Each number is 200 + 30 x the weight over its row's rms, rounded and kept within 0 to 999. Layers, rows and columns count from 0. The size before them is the row's rms in percent of the matrix's.

# layer 4 MLP down (transposed), 704x256, rms 0.0523, rows 66-102, columns 192-255
094,171,149,215,254,219,255,209,210,204,190,197,172,195,186,204,231,212,202,205,192,274,226,201,209,195,156,230,227,206,123,214,246,155,186,175,202,180,206,188,219,209,167,169,205,252,180,193,181,146,184,195,207,152,200,194,129,181,193,192,198,193,235,233,229
084,209,258,213,167,208,156,150,175,270,225,182,185,192,228,196,251,210,179,202,200,201,174,185,193,232,229,207,190,231,190,249,158,213,217,191,285,193,192,163,113,213,183,212,195,148,206,193,181,215,181,192,244,210,205,178,170,237,199,197,166,185,210,184,193
090,201,182,226,221,222,177,230,174,224,171,215,247,212,187,219,161,215,196,239,196,205,177,199,143,236,224,251,178,171,211,186,206,194,249,206,173,201,144,172,212,208,184,222,198,228,166,256,237,208,204,229,168,169,261,226,213,165,209,220,225,242,198,153,207
076,195,205,219,208,198,184,121,221,248,172,182,222,209,208,215,200,151,154,245,221,204,150,207,161,213,166,137,184,210,204,174,154,249,174,221,184,197,177,206,162,194,203,183,208,186,236,184,172,158,246,212,189,233,200,207,196,195,190,138,234,199,180,253,175
100,222,180,181,178,170,152,214,187,249,173,232,141,206,185,186,159,236,235,180,202,207,173,191,167,216,199,187,238,265,227,147,171,221,186,181,190,147,228,187,198,196,209,234,206,192,221,189,209,155,134,146,225,251,232,257,223,201,258,183,176,175,171,182,168
111,185,196,184,211,145,214,183,185,246,195,224,218,214,166,278,191,218,211,167,183,210,209,198,178,205,170,196,215,196,192,195,201,190,174,217,216,169,196,170,163,214,185,182,237,192,196,213,250,192,178,174,241,224,182,197,163,163,203,188,240,180,230,199,192
082,198,219,151,178,236,200,197,212,214,182,144,212,203,259,158,224,146,176,170,197,200,172,168,216,205,196,184,152,157,168,180,171,178,184,185,175,239,153,178,184,163,176,198,207,224,207,179,220,177,156,158,203,230,239,255,229,228,200,217,203,195,188,144,225
078,183,246,206,164,172,140,202,202,221,222,245,231,182,228,232,169,185,253,198,197,209,174,195,208,260,184,254,269,167,230,210,239,231,188,127,221,228,221,198,206,179,223,227,147,217,172,180,210,211,159,216,225,148,245,166,213,181,231,204,196,173,228,175,217
104,218,221,178,233,225,153,240,263,207,176,167,208,224,194,156,207,197,198,198,195,163,214,230,235,171,176,171,175,172,161,217,194,189,133,250,248,214,162,229,224,214,171,184,157,205,192,268,210,170,235,205,173,221,130,225,192,165,256,173,205,208,150,226,249
076,155,108,192,189,218,181,200,214,237,233,192,205,211,208,212,153,238,204,190,248,204,212,203,160,256,190,227,223,218,186,174,198,183,174,197,166,196,223,189,205,174,145,220,203,226,249,196,189,204,219,230,193,180,221,163,180,205,224,236,163,201,280,195,148
112,243,189,232,192,193,150,144,224,210,222,185,243,187,197,233,222,166,194,228,194,197,164,172,169,210,181,199,160,197,194,237,182,225,191,154,235,168,193,217,213,246,168,166,176,140,192,135,223,216,185,249,189,176,150,174,159,252,237,216,196,203,240,178,208
056,174,215,221,197,181,186,206,197,177,267,105,206,173,186,192,207,177,193,259,246,208,222,154,180,203,224,232,209,229,235,204,191,164,205,195,181,227,177,155,208,201,228,196,125,183,195,169,212,185,176,217,149,212,233,223,162,220,171,199,163,204,231,219,216
100,185,182,246,169,219,201,144,220,141,185,184,186,185,223,193,224,178,161,177,181,204,217,196,209,217,222,160,179,203,242,202,221,198,265,187,218,200,210,175,202,229,196,208,201,240,233,255,213,169,212,199,212,212,250,171,204,182,169,211,209,195,259,199,267
082,235,178,232,289,236,192,181,228,211,217,200,182,217,233,168,164,219,151,232,223,178,216,230,160,157,131,255,179,138,193,215,175,147,214,249,226,175,166,209,156,191,222,245,184,194,212,224,177,254,181,160,226,187,213,172,162,211,145,213,228,213,214,217,187
129,234,258,259,186,198,201,203,250,169,198,157,249,164,189,201,247,203,181,232,115,177,179,211,145,210,209,158,125,230,236,247,225,249,186,178,234,199,192,223,225,166,233,188,176,222,208,287,195,155,253,174,205,203,234,216,210,172,187,143,192,185,180,240,237
123,149,204,195,240,162,256,170,237,203,178,184,125,213,245,182,241,185,120,237,199,259,225,214,172,207,214,221,254,231,204,213,216,171,201,216,221,143,205,193,202,201,157,130,236,186,182,192,205,222,173,211,189,218,200,165,256,189,215,187,250,241,187,156,244
089,184,217,228,191,185,164,186,174,180,136,93,196,208,192,190,211,225,193,162,180,210,183,187,191,229,212,204,172,189,227,180,264,209,182,207,178,203,173,196,214,278,221,208,224,181,167,211,202,256,189,249,195,230,186,211,230,134,190,164,227,205,225,170,208
103,211,199,202,177,196,227,156,164,204,213,199,178,170,171,187,127,162,219,183,191,230,178,250,213,172,178,207,130,206,188,179,207,156,207,209,202,192,213,276,206,173,204,213,165,207,219,183,249,201,127,214,256,147,188,167,225,228,195,159,207,191,212,221,235
077,152,207,200,211,241,209,166,179,187,214,211,217,199,210,171,180,170,227,205,176,223,174,269,200,183,223,176,190,181,166,177,209,183,211,158,163,194,162,226,227,194,228,185,187,183,227,180,208,191,202,240,221,213,183,185,260,170,147,218,184,234,190,187,217
085,170,150,214,170,230,195,136,232,193,142,172,130,229,169,236,203,227,180,195,201,199,207,275,230,178,252,202,219,230,187,148,179,182,200,262,233,194,181,177,196,256,138,134,214,179,217,207,186,174,174,196,227,218,160,185,188,180,219,205,185,183,157,206,195
069,218,202,172,254,212,171,187,190,174,159,204,204,198,226,177,203,169,194,199,213,270,211,230,252,245,179,224,222,164,222,206,187,230,228,207,217,240,188,184,190,201,246,187,232,223,161,171,177,236,166,202,162,149,186,165,234,211,235,197,145,213,236,199,250
078,178,163,168,246,169,225,194,195,214,219,195,226,215,249,233,135,180,268,191,214,182,209,146,153,223,206,227,176,226,199,175,202,198,175,215,235,163,194,271,182,185,227,231,154,239,207,177,207,182,157,180,146,201,180,154,208,170,221,231,194,221,189,191,210
119,252,266,268,202,160,220,239,235,209,185,207,144,212,170,201,182,227,154,179,165,175,171,212,159,244,208,194,216,206,205,196,255,201,202,167,247,160,202,193,222,149,217,171,221,221,161,222,251,195,187,183,226,211,157,225,246,186,222,230,176,221,136,166,234
113,269,228,216,186,263,166,207,165,184,201,217,215,183,227,220,196,227,226,177,159,168,169,162,191,191,227,194,183,202,211,197,161,219,236,131,186,232,202,205,186,214,191,259,185,233,186,246,155,219,207,181,210,207,242,230,244,226,186,222,188,236,206,143,205
114,217,162,232,196,180,255,182,246,171,177,172,209,184,162,151,242,156,143,191,178,201,240,249,133,216,179,193,226,177,182,201,203,211,205,245,186,186,200,175,228,199,181,187,215,177,180,262,212,175,229,196,191,236,243,161,216,182,191,184,201,213,248,247,199
107,234,198,234,177,239,199,109,174,214,257,216,161,198,195,239,245,191,228,191,201,169,192,186,152,154,197,155,191,180,172,215,193,205,175,208,184,242,204,190,171,176,248,152,212,229,167,186,229,216,221,248,229,227,258,165,191,186,215,231,170,200,191,213,231
110,205,282,261,205,176,216,228,205,241,229,221,210,195,201,163,251,225,207,238,150,193,175,250,267,198,194,177,225,226,187,171,240,203,172,203,205,198,187,271,199,166,155,237,229,192,194,217,226,188,214,201,247,253,202,163,195,190,164,235,198,259,187,167,152
094,205,135,138,170,224,231,190,224,202,252,209,225,180,213,248,215,169,235,195,231,222,178,192,181,241,190,148,192,177,249,205,223,238,236,214,175,233,207,200,186,199,225,216,171,218,193,140,194,202,123,212,190,198,239,164,258,114,261,257,172,181,229,210,184
071,172,164,195,190,186,211,205,243,257,173,222,229,170,224,230,191,179,215,204,208,177,179,199,170,193,224,219,216,204,195,203,176,228,195,172,211,204,188,221,188,275,188,241,222,227,215,174,170,237,203,243,200,168,169,171,173,185,237,179,196,147,219,198,200
075,244,193,220,244,152,198,209,215,220,221,231,222,213,193,182,192,200,223,292,209,160,195,226,157,174,184,181,192,222,170,209,177,185,161,230,175,221,190,219,186,196,211,197,189,138,236,231,228,114,207,229,171,220,180,241,167,166,283,266,215,229,218,195,256
096,174,221,252,225,194,173,218,194,188,218,171,151,178,141,249,272,201,210,233,157,162,208,186,213,234,214,186,269,177,213,178,233,201,225,166,206,166,204,206,209,224,181,232,178,190,188,175,213,185,197,254,175,197,203,202,183,172,134,278,222,211,198,183,184
088,263,189,199,167,214,212,204,217,210,208,189,199,124,142,196,180,241,206,158,111,173,200,183,210,222,218,211,181,215,212,193,194,194,203,142,183,163,229,221,193,191,219,180,194,190,197,180,165,190,225,199,227,173,195,213,172,200,303,199,243,182,176,226,206
099,189,201,218,200,262,188,229,159,190,186,237,209,227,170,259,178,188,203,148,243,183,219,168,276,198,213,257,222,171,258,163,195,210,229,258,189,201,202,225,179,207,171,267,196,195,134,188,211,205,195,182,145,179,207,243,223,216,234,230,202,174,190,234,201
096,188,241,198,138,205,196,192,180,244,215,199,227,221,183,240,130,229,166,223,195,222,171,180,183,146,205,200,199,150,205,198,252,162,150,195,181,166,216,207,233,253,216,219,225,224,201,210,203,183,217,171,188,216,133,207,183,221,158,209,212,210,197,200,202
101,211,189,227,182,267,228,150,213,220,209,208,185,165,184,225,182,217,179,159,211,212,184,195,216,194,230,188,225,197,209,234,161,201,186,144,201,202,258,205,231,224,179,193,149,215,196,220,207,220,184,180,209,205,224,168,208,203,208,183,196,176,193,221,212
117,148,186,235,216,214,233,207,116,250,203,146,194,166,176,239,237,147,209,196,203,213,225,176,159,186,209,201,234,194,204,204,208,157,226,200,228,205,208,220,230,253,138,209,164,184,187,268,235,193,238,253,198,210,203,234,179,177,208,160,190,196,179,204,211
083,181,242,196,193,200,182,181,183,195,181,222,196,195,195,255,192,143,176,210,163,186,189,196,133,231,185,215,219,225,180,179,119,142,256,166,247,243,183,215,189,190,244,191,238,189,257,182,237,190,266,288,222,231,152,171,226,160,250,177,168,186,223,209,229
# layer 4 MLP gate, 704x256, rms 0.0614, rows 67-102, columns 192-255
081,226,215,212,214,196,195,172,205,249,234,227,198,196,238,204,204,240,213,234,220,201,203,205,191,219,137,190,144,199,162,188,187,183,218,244,185,183,158,233,147,271,147,263,158,161,177,186,209,207,203,208,210,216,173,185,171,177,262,210,229,205,156,191,188
086,186,197,207,154,185,233,194,180,213,217,198,208,269,133,224,206,135,211,219,240,214,174,189,229,166,210,235,202,215,142,171,157,197,187,185,229,144,218,221,237,192,191,153,205,189,225,169,215,189,197,190,205,159,206,187,227,212,128,212,239,174,205,245,185
078,188,207,182,234,220,205,171,268,212,173,151,188,222,196,194,184,195,171,181,188,180,233,226,189,269,235,208,196,199,178,153,211,171,147,142,203,184,229,210,218,181,265,253,177,232,157,225,205,188,237,165,244,145,167,172,182,206,182,200,204,173,167,173,256
093,166,172,193,178,186,236,226,229,245,184,220,177,194,204,216,195,228,216,227,175,169,136,220,184,234,209,191,199,260,214,186,253,196,180,182,183,180,152,213,137,185,150,211,192,227,178,232,161,202,160,161,203,223,206,215,201,197,207,213,238,230,157,164,168
105,209,178,205,202,272,165,186,217,167,227,201,209,176,219,133,172,160,207,216,192,174,225,188,223,202,238,216,188,211,196,187,184,201,226,219,183,253,228,218,237,157,216,213,131,171,192,203,213,190,219,230,175,199,169,219,211,223,184,249,158,250,188,209,216
076,209,204,213,232,190,227,229,212,213,194,192,187,219,219,189,184,241,166,192,195,188,174,248,189,217,186,178,189,179,216,230,244,186,243,218,151,208,192,226,184,176,229,209,168,209,291,197,191,225,180,172,196,248,197,221,262,184,163,209,229,233,203,194,285
078,199,239,213,191,187,136,187,216,199,184,228,264,175,189,188,181,242,178,214,162,199,231,191,193,257,158,206,227,234,228,249,212,225,216,154,226,203,196,148,177,206,181,220,159,197,184,201,196,229,186,231,178,149,232,197,177,197,277,172,192,194,191,216,203
103,217,226,227,202,168,242,231,205,202,235,185,243,196,153,217,245,195,158,215,155,172,164,210,162,122,241,207,193,189,171,231,275,302,182,239,229,168,192,212,171,202,199,224,170,224,168,180,172,176,162,181,210,183,239,226,229,241,173,236,212,208,206,267,163
073,219,200,246,222,209,190,192,207,186,220,171,168,221,204,143,238,242,199,173,209,209,199,177,261,153,203,172,228,185,162,175,184,235,241,229,170,221,168,181,220,202,204,250,176,218,205,181,198,221,229,212,179,252,186,205,159,177,252,160,232,167,179,255,185
125,229,195,180,191,174,228,219,235,210,184,207,174,214,206,218,162,220,183,207,200,225,238,219,217,147,208,147,205,179,219,152,241,184,222,209,176,240,248,170,183,148,220,242,248,233,177,265,177,208,198,184,221,217,255,180,228,113,203,243,176,212,200,214,211
061,185,210,137,201,151,153,175,228,230,228,175,218,248,167,145,214,211,221,202,221,145,190,169,193,170,217,123,223,157,225,237,214,262,186,240,181,249,174,133,131,193,185,245,231,184,158,203,200,198,218,215,181,232,124,224,259,232,233,177,149,206,144,182,199
102,236,204,244,225,225,189,154,217,165,206,142,187,146,208,177,277,175,212,170,158,194,244,212,197,218,230,214,185,183,202,206,234,193,186,229,160,155,231,214,232,177,186,231,208,250,218,191,241,182,194,207,169,189,200,144,261,181,191,200,223,204,209,219,248
078,221,216,147,211,178,224,166,185,176,262,158,146,259,224,189,185,215,174,225,203,198,203,223,189,146,199,190,229,199,144,210,201,198,234,225,232,229,181,243,225,182,183,182,223,196,180,185,219,188,191,219,177,173,165,162,183,206,179,201,169,221,181,198,198
121,254,223,266,220,189,228,181,238,181,173,183,211,216,189,185,231,253,219,219,127,195,186,221,151,206,229,158,147,204,226,224,216,215,209,161,170,172,192,198,230,168,254,191,183,254,226,263,191,188,215,178,219,210,210,203,218,189,192,172,182,216,178,238,220
132,217,200,216,185,226,123,171,195,131,135,261,220,203,221,255,211,205,191,148,202,224,204,164,225,202,198,184,162,223,242,239,189,172,199,165,195,178,202,221,162,187,168,244,182,226,201,181,144,203,215,186,250,198,250,225,187,190,254,152,191,218,169,154,240
087,186,162,208,144,146,255,239,237,194,191,340,199,187,217,230,143,253,197,210,202,184,177,173,199,153,214,215,219,212,188,181,192,236,232,191,195,234,201,239,150,159,176,143,178,203,214,180,170,157,217,207,190,185,215,239,194,245,254,236,235,202,144,201,217
107,241,237,188,239,178,170,198,182,185,197,134,216,192,195,187,244,236,208,168,159,161,159,172,164,169,163,211,259,226,199,149,156,262,206,197,253,252,249,206,215,260,161,239,192,191,207,183,186,205,190,149,189,211,189,195,180,200,175,206,228,179,172,184,162
072,243,266,236,150,166,164,235,143,158,136,180,227,119,229,206,190,215,239,237,189,248,158,176,197,188,178,214,196,200,222,177,210,233,223,173,225,214,165,254,233,248,191,179,242,207,182,226,203,224,203,245,196,194,201,220,218,235,178,226,227,156,193,190,216
081,219,259,177,217,187,223,212,193,200,179,225,240,189,201,233,145,180,163,162,206,167,211,166,221,225,153,163,125,166,245,262,190,208,191,179,149,151,262,227,246,143,270,228,182,227,201,173,209,200,202,202,186,159,247,217,235,178,168,241,214,197,213,180,217
069,231,210,184,226,213,173,199,213,181,215,158,164,217,252,231,215,159,242,198,202,259,194,236,200,175,186,234,208,134,243,203,185,225,194,181,177,215,163,211,201,231,203,199,208,213,148,180,176,232,175,259,121,203,246,187,174,210,174,185,207,158,216,254,154
075,174,218,186,189,210,186,248,201,236,187,210,194,243,214,206,179,179,248,234,215,179,198,219,209,189,233,174,234,227,152,217,169,225,115,254,189,171,215,212,200,186,174,219,140,183,151,177,245,155,187,175,149,185,151,141,213,185,229,268,166,226,156,163,183
119,179,256,212,224,164,177,205,188,143,139,224,230,204,181,204,234,189,141,133,182,199,238,148,207,226,228,190,164,178,213,284,198,153,184,197,224,169,208,201,222,174,201,205,177,211,217,196,171,160,193,206,217,181,218,273,198,200,162,186,250,215,184,169,176
112,219,216,251,167,277,158,180,148,172,164,230,209,208,170,227,163,227,269,167,195,163,200,148,192,170,202,178,160,203,200,185,131,217,191,182,225,226,232,195,241,201,140,212,180,217,204,197,169,208,185,158,217,219,257,232,235,226,258,211,162,199,192,165,192
123,294,188,197,196,257,221,218,224,175,209,215,234,187,184,248,184,215,216,150,219,227,247,192,209,141,226,194,217,186,173,257,151,244,182,187,228,190,221,229,232,194,268,158,201,207,155,233,166,190,231,178,188,185,277,189,209,204,262,248,181,188,222,265,207
106,222,215,236,209,247,236,228,186,212,248,183,261,204,243,244,246,189,207,233,175,209,236,183,224,188,174,174,180,200,162,278,189,219,221,191,232,233,198,228,198,204,213,215,236,180,179,255,154,151,167,207,231,185,213,190,246,204,205,222,196,192,188,186,257
112,233,151,176,214,181,206,235,216,184,212,223,171,184,226,190,170,213,215,174,249,219,170,160,219,151,172,209,157,212,209,158,187,193,163,146,161,203,211,159,213,220,229,221,185,242,216,170,162,245,204,199,203,230,172,214,192,203,210,193,165,195,133,219,187
088,235,195,245,150,206,202,218,200,186,162,156,165,219,183,224,239,212,186,225,217,187,190,188,226,229,184,173,167,179,208,199,265,200,235,185,216,239,163,182,214,195,197,246,174,236,199,194,187,181,210,175,189,177,229,158,261,137,246,265,166,170,189,173,239
071,160,170,211,204,176,174,212,186,215,150,195,197,201,231,220,190,195,185,202,205,200,168,208,222,230,211,219,194,252,177,155,188,160,171,188,214,205,230,140,229,263,248,205,205,245,135,233,219,226,162,231,173,230,183,186,179,180,229,212,270,220,241,221,207
072,146,218,207,183,195,244,187,190,226,230,153,185,173,209,126,216,219,191,203,226,245,178,199,238,193,216,227,248,180,174,215,215,191,250,226,231,232,172,174,237,209,195,196,205,228,224,191,256,261,200,159,220,216,175,158,190,172,145,163,169,203,236,179,146
096,216,190,149,184,241,200,167,179,201,215,231,245,233,254,157,159,258,135,198,246,202,180,184,200,150,158,187,173,209,185,246,175,185,225,215,200,232,256,229,165,212,224,220,226,217,229,226,162,191,203,173,203,239,215,242,213,213,215,148,169,212,186,173,184
094,244,183,213,206,207,232,202,263,151,176,155,199,164,201,201,176,243,193,147,165,186,178,183,191,233,183,186,233,262,248,142,182,225,197,158,222,212,203,183,230,184,202,216,212,202,170,216,217,172,212,205,170,198,227,183,173,214,246,169,225,181,221,163,225
098,190,213,183,214,226,177,138,263,164,192,202,260,223,189,189,285,179,204,192,264,192,188,169,162,206,235,220,220,173,216,165,198,196,187,190,165,189,240,171,205,214,205,211,140,219,205,207,163,209,203,231,240,158,196,197,221,212,147,180,154,185,203,148,158
094,200,173,195,250,187,193,190,205,174,154,144,159,174,181,179,250,149,199,172,220,176,175,205,201,222,233,208,182,188,182,182,147,240,252,198,186,237,211,186,199,184,210,169,169,203,226,205,176,216,192,217,214,204,280,189,207,178,252,191,208,172,221,174,180
102,212,242,255,171,192,201,194,208,188,209,184,196,188,196,187,199,196,234,182,226,168,250,227,160,171,169,191,196,164,208,164,147,228,203,167,166,172,186,178,209,192,205,144,211,234,192,228,164,202,192,228,185,226,185,240,161,212,175,230,201,213,252,244,196
106,188,256,224,155,190,244,140,180,195,214,154,228,170,208,200,273,189,193,238,188,182,198,237,165,141,177,205,216,203,191,213,215,261,211,189,218,263,179,176,231,222,213,144,237,183,206,234,222,159,257,258,248,203,196,226,244,225,221,167,176,218,205,170,216
087,185,244,189,153,211,225,184,227,144,202,229,177,149,192,221,171,235,188,220,184,219,210,244,211,199,209,202,220,187,189,186,209,258,195,165,147,198,177,247,228,219,196,254,168,244,188,194,181,209,150,216,223,180,220,226,185,208,212,176,179,250,232,243,192
# layer 4 MLP up, 704x256, rms 0.0581, rows 67-102, columns 192-255
079,197,209,213,190,208,201,165,152,208,224,173,187,184,178,187,229,202,191,202,213,176,207,198,188,211,187,193,189,193,172,238,203,254,272,180,242,225,208,228,141,179,168,194,258,221,197,152,172,222,181,222,265,232,239,251,164,205,164,198,212,189,215,181,214
088,245,175,221,246,165,189,205,247,173,163,174,189,230,201,208,238,197,174,170,193,164,225,230,189,186,249,204,253,229,236,197,165,204,197,217,175,197,203,191,186,199,244,211,212,216,129,209,182,136,211,173,203,213,201,210,167,229,193,202,187,253,187,235,211
084,245,186,195,207,141,238,211,159,229,222,209,200,212,144,240,210,217,207,199,208,236,237,201,297,140,177,241,235,219,253,232,268,171,261,187,235,169,164,237,204,249,197,195,230,186,206,194,219,200,170,170,186,213,191,191,179,188,177,252,207,223,209,207,175
102,213,186,182,241,223,175,232,226,159,237,196,203,191,190,222,241,144,210,228,162,163,202,190,250,201,239,230,175,188,151,202,191,200,203,229,198,233,268,265,175,168,133,232,159,190,163,172,208,215,225,246,189,223,163,168,180,176,140,224,254,201,199,223,225
114,186,192,165,236,228,211,187,151,256,171,238,189,202,181,261,188,222,223,197,176,211,204,214,210,241,198,210,202,236,182,188,231,184,191,279,211,206,201,189,232,159,177,209,168,236,210,183,227,177,232,179,170,177,176,240,211,166,200,182,193,245,233,196,236
083,195,222,211,199,186,203,187,122,222,204,258,237,177,231,243,187,191,188,211,194,173,162,192,173,231,205,205,175,210,216,182,207,255,206,171,191,171,284,223,207,171,231,187,171,214,252,210,199,219,153,230,191,199,205,172,236,216,215,176,180,213,208,224,198
076,203,204,136,204,230,237,172,223,152,238,180,194,126,161,170,200,135,196,215,229,148,213,173,213,183,201,159,226,198,214,203,212,173,194,210,246,223,262,185,145,155,243,163,215,189,203,241,243,234,212,208,215,212,223,195,188,161,181,174,208,233,232,174,215
101,219,191,190,267,205,181,179,268,256,203,195,188,211,202,201,203,203,210,212,175,188,186,219,224,159,176,172,205,179,210,244,146,240,145,196,181,221,245,251,255,232,178,191,201,182,199,253,209,200,228,184,168,228,143,233,190,187,258,195,233,213,124,223,239
075,180,204,217,228,192,184,179,152,190,209,214,216,218,243,118,229,215,174,224,247,219,186,203,209,200,195,245,176,177,135,176,207,181,233,212,136,108,212,158,202,210,185,228,150,210,213,224,176,234,156,266,164,235,216,203,196,203,194,210,190,205,234,226,290
114,198,155,225,238,215,158,178,209,252,167,253,238,177,190,150,188,187,267,193,191,185,203,176,275,206,205,146,201,184,228,176,210,153,166,225,152,205,212,182,175,223,184,232,227,222,203,174,194,225,212,145,199,177,178,174,191,217,181,177,203,204,217,150,204
066,198,235,239,207,209,226,160,228,214,198,205,222,158,232,158,211,212,184,224,198,150,177,151,171,191,219,188,215,168,260,145,201,204,186,236,194,276,200,231,193,181,257,159,206,187,267,175,241,198,203,257,165,241,179,229,173,212,163,189,166,163,255,157,197
094,157,193,197,152,164,167,175,165,195,190,248,204,205,178,198,192,151,143,229,217,185,166,203,236,197,184,207,165,192,198,184,154,258,277,168,235,252,227,182,190,248,222,191,204,204,228,176,220,220,190,240,292,193,239,195,160,224,223,230,227,221,234,180,163
081,273,179,177,266,195,174,209,210,192,267,137,234,175,179,130,267,172,194,193,177,190,208,169,162,207,161,194,252,204,187,241,235,220,167,245,169,168,191,146,239,160,213,181,206,209,207,187,220,236,226,207,221,215,180,131,204,208,230,201,243,209,204,211,195
136,192,220,214,196,199,147,220,172,190,223,200,213,148,228,213,209,122,164,209,221,230,176,183,229,208,174,192,203,243,220,204,187,185,181,235,238,228,222,239,192,216,180,203,247,149,151,181,218,185,193,240,180,197,213,197,218,188,162,231,192,200,211,168,213
123,194,229,201,228,218,208,231,205,216,247,188,179,176,224,198,177,223,186,256,180,214,152,236,207,203,174,204,193,170,189,175,288,211,226,177,189,194,189,247,186,219,207,210,234,197,244,185,230,218,157,275,183,185,152,141,230,185,182,211,209,215,194,210,210
088,200,171,155,186,282,181,215,225,136,226,168,185,236,241,186,168,157,272,198,220,224,240,189,205,208,207,249,244,243,176,184,205,162,188,207,219,252,170,172,155,183,172,244,171,197,214,202,165,232,249,176,183,199,181,177,174,207,234,151,172,171,272,162,208
109,147,217,191,182,207,234,194,224,157,199,166,246,205,211,205,204,169,189,157,276,190,226,156,240,212,162,152,231,217,197,185,147,156,184,223,179,168,259,209,181,219,175,211,204,181,192,250,247,233,201,233,217,203,288,216,170,152,174,158,239,215,221,186,264
079,163,186,212,203,248,180,184,185,206,209,204,177,212,191,191,191,180,235,163,203,211,208,270,187,181,210,136,205,183,178,185,190,138,232,178,212,209,188,224,226,247,248,134,211,178,204,202,217,154,203,220,243,243,186,148,243,207,147,154,201,231,151,209,200
077,202,249,197,196,214,235,208,154,224,185,252,218,250,162,211,198,221,202,216,184,201,188,205,243,245,208,171,171,202,167,211,314,190,187,216,222,197,202,184,175,159,232,240,196,226,257,159,197,255,207,159,202,223,191,170,251,205,161,197,274,175,251,183,219
068,236,204,159,196,207,151,178,153,166,212,207,252,162,214,177,235,233,193,172,240,202,152,229,191,203,174,200,198,154,198,261,191,206,234,215,237,189,214,165,240,188,219,192,227,173,160,223,226,226,221,199,193,203,151,198,233,184,237,198,172,217,219,268,261
077,184,202,246,198,124,260,182,156,218,211,209,257,220,191,202,209,153,238,215,202,215,196,215,193,165,242,178,155,229,167,241,203,205,204,219,185,151,214,271,206,159,212,167,177,254,169,199,204,216,188,204,191,166,196,165,224,251,205,224,171,186,164,185,162
119,224,192,255,245,179,223,224,181,208,276,163,218,242,218,201,263,149,219,200,205,174,175,173,177,175,229,158,224,176,176,204,221,215,191,193,250,203,237,194,238,169,197,255,217,178,196,168,140,246,191,205,189,223,171,166,143,219,146,179,221,195,200,211,216
117,221,227,215,202,212,180,205,202,162,204,258,203,197,217,222,238,224,198,185,231,195,219,225,190,210,180,203,179,198,270,191,166,191,193,189,169,241,201,231,191,206,199,197,198,212,185,209,196,198,227,219,231,155,237,310,202,210,168,171,168,194,202,196,231
114,164,217,241,166,175,203,183,190,189,206,226,213,164,265,164,250,146,214,232,222,164,210,238,169,254,186,209,207,187,172,190,277,174,228,213,198,235,144,198,200,229,148,220,196,204,168,169,253,189,202,239,184,195,157,214,223,201,193,161,204,182,234,175,195
102,239,175,170,201,226,189,107,142,219,211,243,177,209,180,182,212,178,245,187,210,157,187,167,154,162,245,155,186,166,231,152,196,212,170,247,204,227,175,163,161,197,258,167,187,231,182,176,256,210,220,265,180,220,204,197,166,242,215,228,159,168,204,214,195
118,160,181,147,207,226,161,152,211,167,157,202,211,231,159,265,180,181,151,149,228,181,213,137,136,189,169,210,165,153,240,209,163,189,231,205,253,254,225,176,194,205,205,166,209,162,223,240,226,178,255,220,176,175,233,248,171,243,248,152,263,203,190,221,213
094,189,222,268,179,196,262,171,166,172,174,243,229,200,215,122,185,214,180,251,196,209,220,180,187,251,215,183,219,206,183,230,184,133,140,216,214,186,190,214,201,169,241,207,225,185,160,234,195,163,258,182,213,208,190,201,201,240,169,194,177,230,168,222,215
073,241,242,174,177,172,221,179,153,213,169,232,205,176,223,209,162,250,152,203,179,158,159,202,205,163,231,169,189,195,191,241,231,182,205,280,164,175,176,215,246,161,185,161,205,228,196,179,190,188,218,167,203,176,211,241,204,188,214,206,209,244,197,187,239
076,213,226,170,177,204,218,150,198,170,152,223,199,159,167,226,160,203,226,200,236,260,174,219,214,224,218,165,155,249,175,198,203,224,229,223,166,281,238,176,210,231,161,174,154,240,210,150,191,222,212,172,203,218,229,177,196,185,201,195,225,135,246,207,192
093,190,196,177,244,199,204,199,198,207,189,247,173,189,200,198,181,255,204,231,266,173,177,124,237,222,193,183,194,181,177,197,242,108,243,152,192,173,227,260,226,235,178,182,176,223,171,199,166,207,187,179,186,195,168,250,162,154,152,177,202,196,180,197,218
093,147,250,198,178,183,206,180,184,192,223,207,211,164,178,145,258,146,233,261,202,125,153,193,198,193,184,155,194,173,186,186,188,190,228,191,183,171,228,178,175,189,247,135,173,190,225,238,177,255,185,214,220,183,176,257,235,198,174,178,186,188,242,178,196
092,255,194,182,231,237,156,221,208,216,200,224,236,225,167,228,217,210,201,184,203,205,192,192,227,195,180,232,184,198,216,205,169,223,222,202,160,173,240,173,179,235,183,220,190,213,215,154,191,260,176,227,185,120,191,198,206,210,276,219,203,184,161,227,189
097,228,208,168,185,237,216,195,220,159,188,232,185,196,191,227,136,228,202,179,231,242,221,217,195,181,161,251,191,185,208,220,234,209,234,202,164,123,203,182,180,218,229,155,185,166,169,181,170,216,180,146,171,191,189,225,212,187,204,231,206,205,221,180,162
104,233,197,237,199,256,239,163,200,225,200,212,241,183,171,217,172,196,156,159,249,251,193,192,189,197,230,191,220,148,225,205,178,217,215,140,222,213,239,165,202,184,176,178,185,241,180,232,199,202,169,190,213,174,252,205,194,228,208,156,162,157,185,180,217
111,153,195,254,211,201,235,203,109,249,195,152,195,156,170,249,232,147,212,181,183,199,194,152,183,207,219,181,226,199,187,214,209,186,193,179,236,206,235,219,256,239,129,221,168,187,196,228,251,189,214,252,179,207,169,211,198,196,199,131,175,186,183,207,211
086,210,243,182,219,178,193,222,210,206,190,193,198,203,228,252,187,188,203,191,203,222,173,206,153,183,212,212,210,223,203,201,178,170,198,246,230,183,230,188,219,193,251,168,251,222,214,212,198,214,243,255,176,199,194,173,212,197,188,261,258,158,247,142,206